From a checkpoint of a small transformer trained on Wikipedia: vocabulary 8192, RMSNorm before each block.
Each number is 500 + 25 x the weight over its row's rms, rounded and kept within 0 to 999. Layers, rows and columns count from 0. Numbers have three digits each. The size before them is the row's rms in percent of the matrix's.

# down: layer 10 MLP down (transposed), 256x64, rms 0.567, rows 24-43, columns 0-63
# up: layer 10 MLP up, 256x64, rms 0.378, rows 25-44, columns 0-63
down24 091:493525466486495453478527501460537513514469476508541499523491443483458525515498446548497471509486484513464463504517495513528489544457474485510503486496466510478489517528510523511483507493504535
up25 106:494505514537509485499442511464511515496569499514498551527522480472531536486487532518477500502495532493528452512496522483477481502522504483525515492478510503505475489482447510501534545457467510
down25 106:501439534463493498509498480471524492518491470483463525453492532524515466457537518471492516558470498495497484485507503503524538511519520491498515548520514485505490503497486517521456514539475460
up26 124:450541548526519518483469480523492499509552500521507556487468496493534477508475514487506509487481526527533499501520521483510451506516503468453486519489541480491485490455508535482508485502536530
down26 120:481485519537512467498475451512503507488500504516527508437536478527481473498518521484549483530513501493490553522503511466518515496507486489482467458527483522496478494549483464499543520518477543
up27 087:493470515528492474495488524510500453513503509522458463527489467464503526491513523512519486466471508482534529489491471452492502509467526519526466481500503531524523487509468527563533487470459531
down27 090:514520511467492509513497471499560483471521543505483490486507444504433545511503510494495492460506489467495467478467449521526508516465542498515488489519460514515524523505497507536494535507487501
up28 099:486488515532495501512480453505465482507525478522453491474472505450516516488530483448522485491532462466491544498502523487487507475485543528510498477519533487479503550474514492515532492527496552
down28 099:496536530546508560501486503514449488462525495539504497516508514496526497540523481513502520548502501469463471500484530515446503478520526499522504487539520461461536521514513512520480486490522487
up29 108:483522474491480510506499518483507517502513487495453547532517495543530460514467456510475520510490483484486539449522518491540521468512500498528468468485514442518504476526550499503515467470488508
down29 108:493450497526530444490533537513515489495514500458484546512528486482546513453513527515491545512519480508527490467469504523476516534517461493480520512455487494462480471489502519491488496477527497
up30 128:496490511506517491507474556499507516437499451474534495512514477514500502481522529519504522535447501501492528528519506521517472557518524533522474490498502489547500535495449514481546494494492512
down30 131:506490474527527530504480536495503533456506486497483493481477517525446495495529483460516530524503556485482506505494473558529492520429498527523480546491502505496507526478494510522536485487510476
up31 109:530482496514491512548465529515494477487448487514468461537518474539521526493489489551505503540466487525517516519482538483513454488517499489500484480492501523481462514497503536456546505479516472
down31 115:540512545486547510467509532482495481539456509545464499499505460488472511494491495486556489519489477525503475506481505518498509492511489486518526502562466477509525499474489458489506550524529486
up32 074:488529461569476539490528518486526494500491518513476499476485472537500491502500507479461521495518458468492527475487523484509468463544492459541504482494537500458486545518474499510501501526467491
down32 074:472489530486497533492480481487568531503507501496466492499526566503428509492520496523485496489493498528498501502455537477460471537476512500518509480486494484478485489500499438507493528512502531
up33 102:463435497525500519535491499528488519507510468474494529484502495458528480470493517539491505515507526480521518464478510491512492512516552518485435483464474440489509506498535498454503502489515512
down33 107:554500534486527524474480494501540498524473516515562512521471458468508515505431478502526520485504504524503482466533503506513492512534497490556489533513479514486508516496500518455470515496495470
up34 077:492514529489499462509463542504490530507504562502501461486483505521486467505483492494505511512533490466546496524497516574500490495528534506549478472478486506489483504539500515479493566521500493
down34 078:519450465533504475496524552531499486547490503509539529536503514478506506479474488522461519501488482463496539519504478536499492520490481552555483483503494463492522493479512510491493541498541513
up35 100:444460484485482488511494477465507518466492531474486481489472525491492484521509454448557519475448534504535524491460516509483519466509490473493508512484505485520517501502456495516464530479506520
down35 106:485509524476442487488533471520501529529471533500521491502473567499540546487507485529524489510459517509514537492492495508489466461481508489491510516551511513512472497495531462506465523543503501
up36 090:451507478494503470528496511526524504467475511519489488495505506531498490504520540487501497490443485530522490566512512562511511493535524543499504464525540480507533529493462493462525499499506535
down36 103:511472452463470487508469470532501549533507537541500520483514538524508487501496532520478503531498498482522507441533533499517509475535530507489497495497545506473466480518503539495506524512535476
up37 086:484496540478491497507461546460484454495471492541491517486495495499485517471545491494526530483467494509513489489502499511515543483487488481536490520522515483549511446485507527493501450476438508
down37 083:541476475508482438515532491446474507510487487480511529482498564508535522498490512522496513469473459472529489522501446522501472492484493512525483458495492518509503471483513513461487513481477535
up38 117:501541497521489487534466499518482489482503475502543523517492468527512483506482468477523508513495480521509489530512476501477492541485505510437504454481469500459492567540513535519530545510500474
down38 111:522509460484478466506553526480520555506477495460463512457453486467541494477475482538495487495502517533524482484482473511485488469482508526511466486504457489505532478492474477499494501495547508
up39 090:481510502506521480526489495513480489509504534526487475501512503491486477531521455511479516539543434473494531464536498456534492514540537518523453483478537484514473511475502505539512482504523465
down39 082:465509512496489460530496483484466516497520471489501454499489533449423487498497441504463507501529510489495522506479463449516484474489499518473497492522510483523479539482481468515493475466509497
up40 106:463530519490492493469507517496466527465525504528522502487496522455539567540523482508500526520498514467494453520525520468487506552542532509501466489499494455509486480504531496485474517482496511
down40 103:509480432482490486501504482493479503497502433518456469468504508525460476495495514514527510497461520484526472514501472497515506510482510478522439479515500518501506491484440545458484502507524472
up41 087:476527475523452513518485472476455453538462478514497502479533491549491527475457515500507496466497473481491567542515512505485493490508482529511492496489517507516495499474535527513485538481531521
down41 082:524481502502483500502528479494500498507521505480533507467507490499409502518481534474503485487496569481505491496502484539540552491526476526511513498448528517477501488528487522525513545510522497
up42 116:491454492520530503535534510494489491476487472491493456483486514469511485475487511461482515489487437447547526476489507476481482501423536508500493488499503476479503524506520500494447497483511481
down42 109:504451485510492472525516481494473491475511476502493487428477569482435501493512490515477505483500468441494488459456512465470489500480522509482502512480513483486493501515505518501493486489545487
up43 092:513555492496509516524537524477505521511505507546515487490480442487532501514500507476517492519495497504477483474536508508535494507470510535549497493466493516526494448479534479512434536469477523
down43 097:504482473515551485503541524484516525446484483500534503463525502520572507477504493520526525493539507501508499499485543514466504445510482516492506525527504481564516502504530527494496513467498493
up44 092:492504494511500516480526492499509530472474480538496531482548505500536499503453463492519451513459454562514541509493515560511487488509505484496501498453511474465498536497517489482524511496526524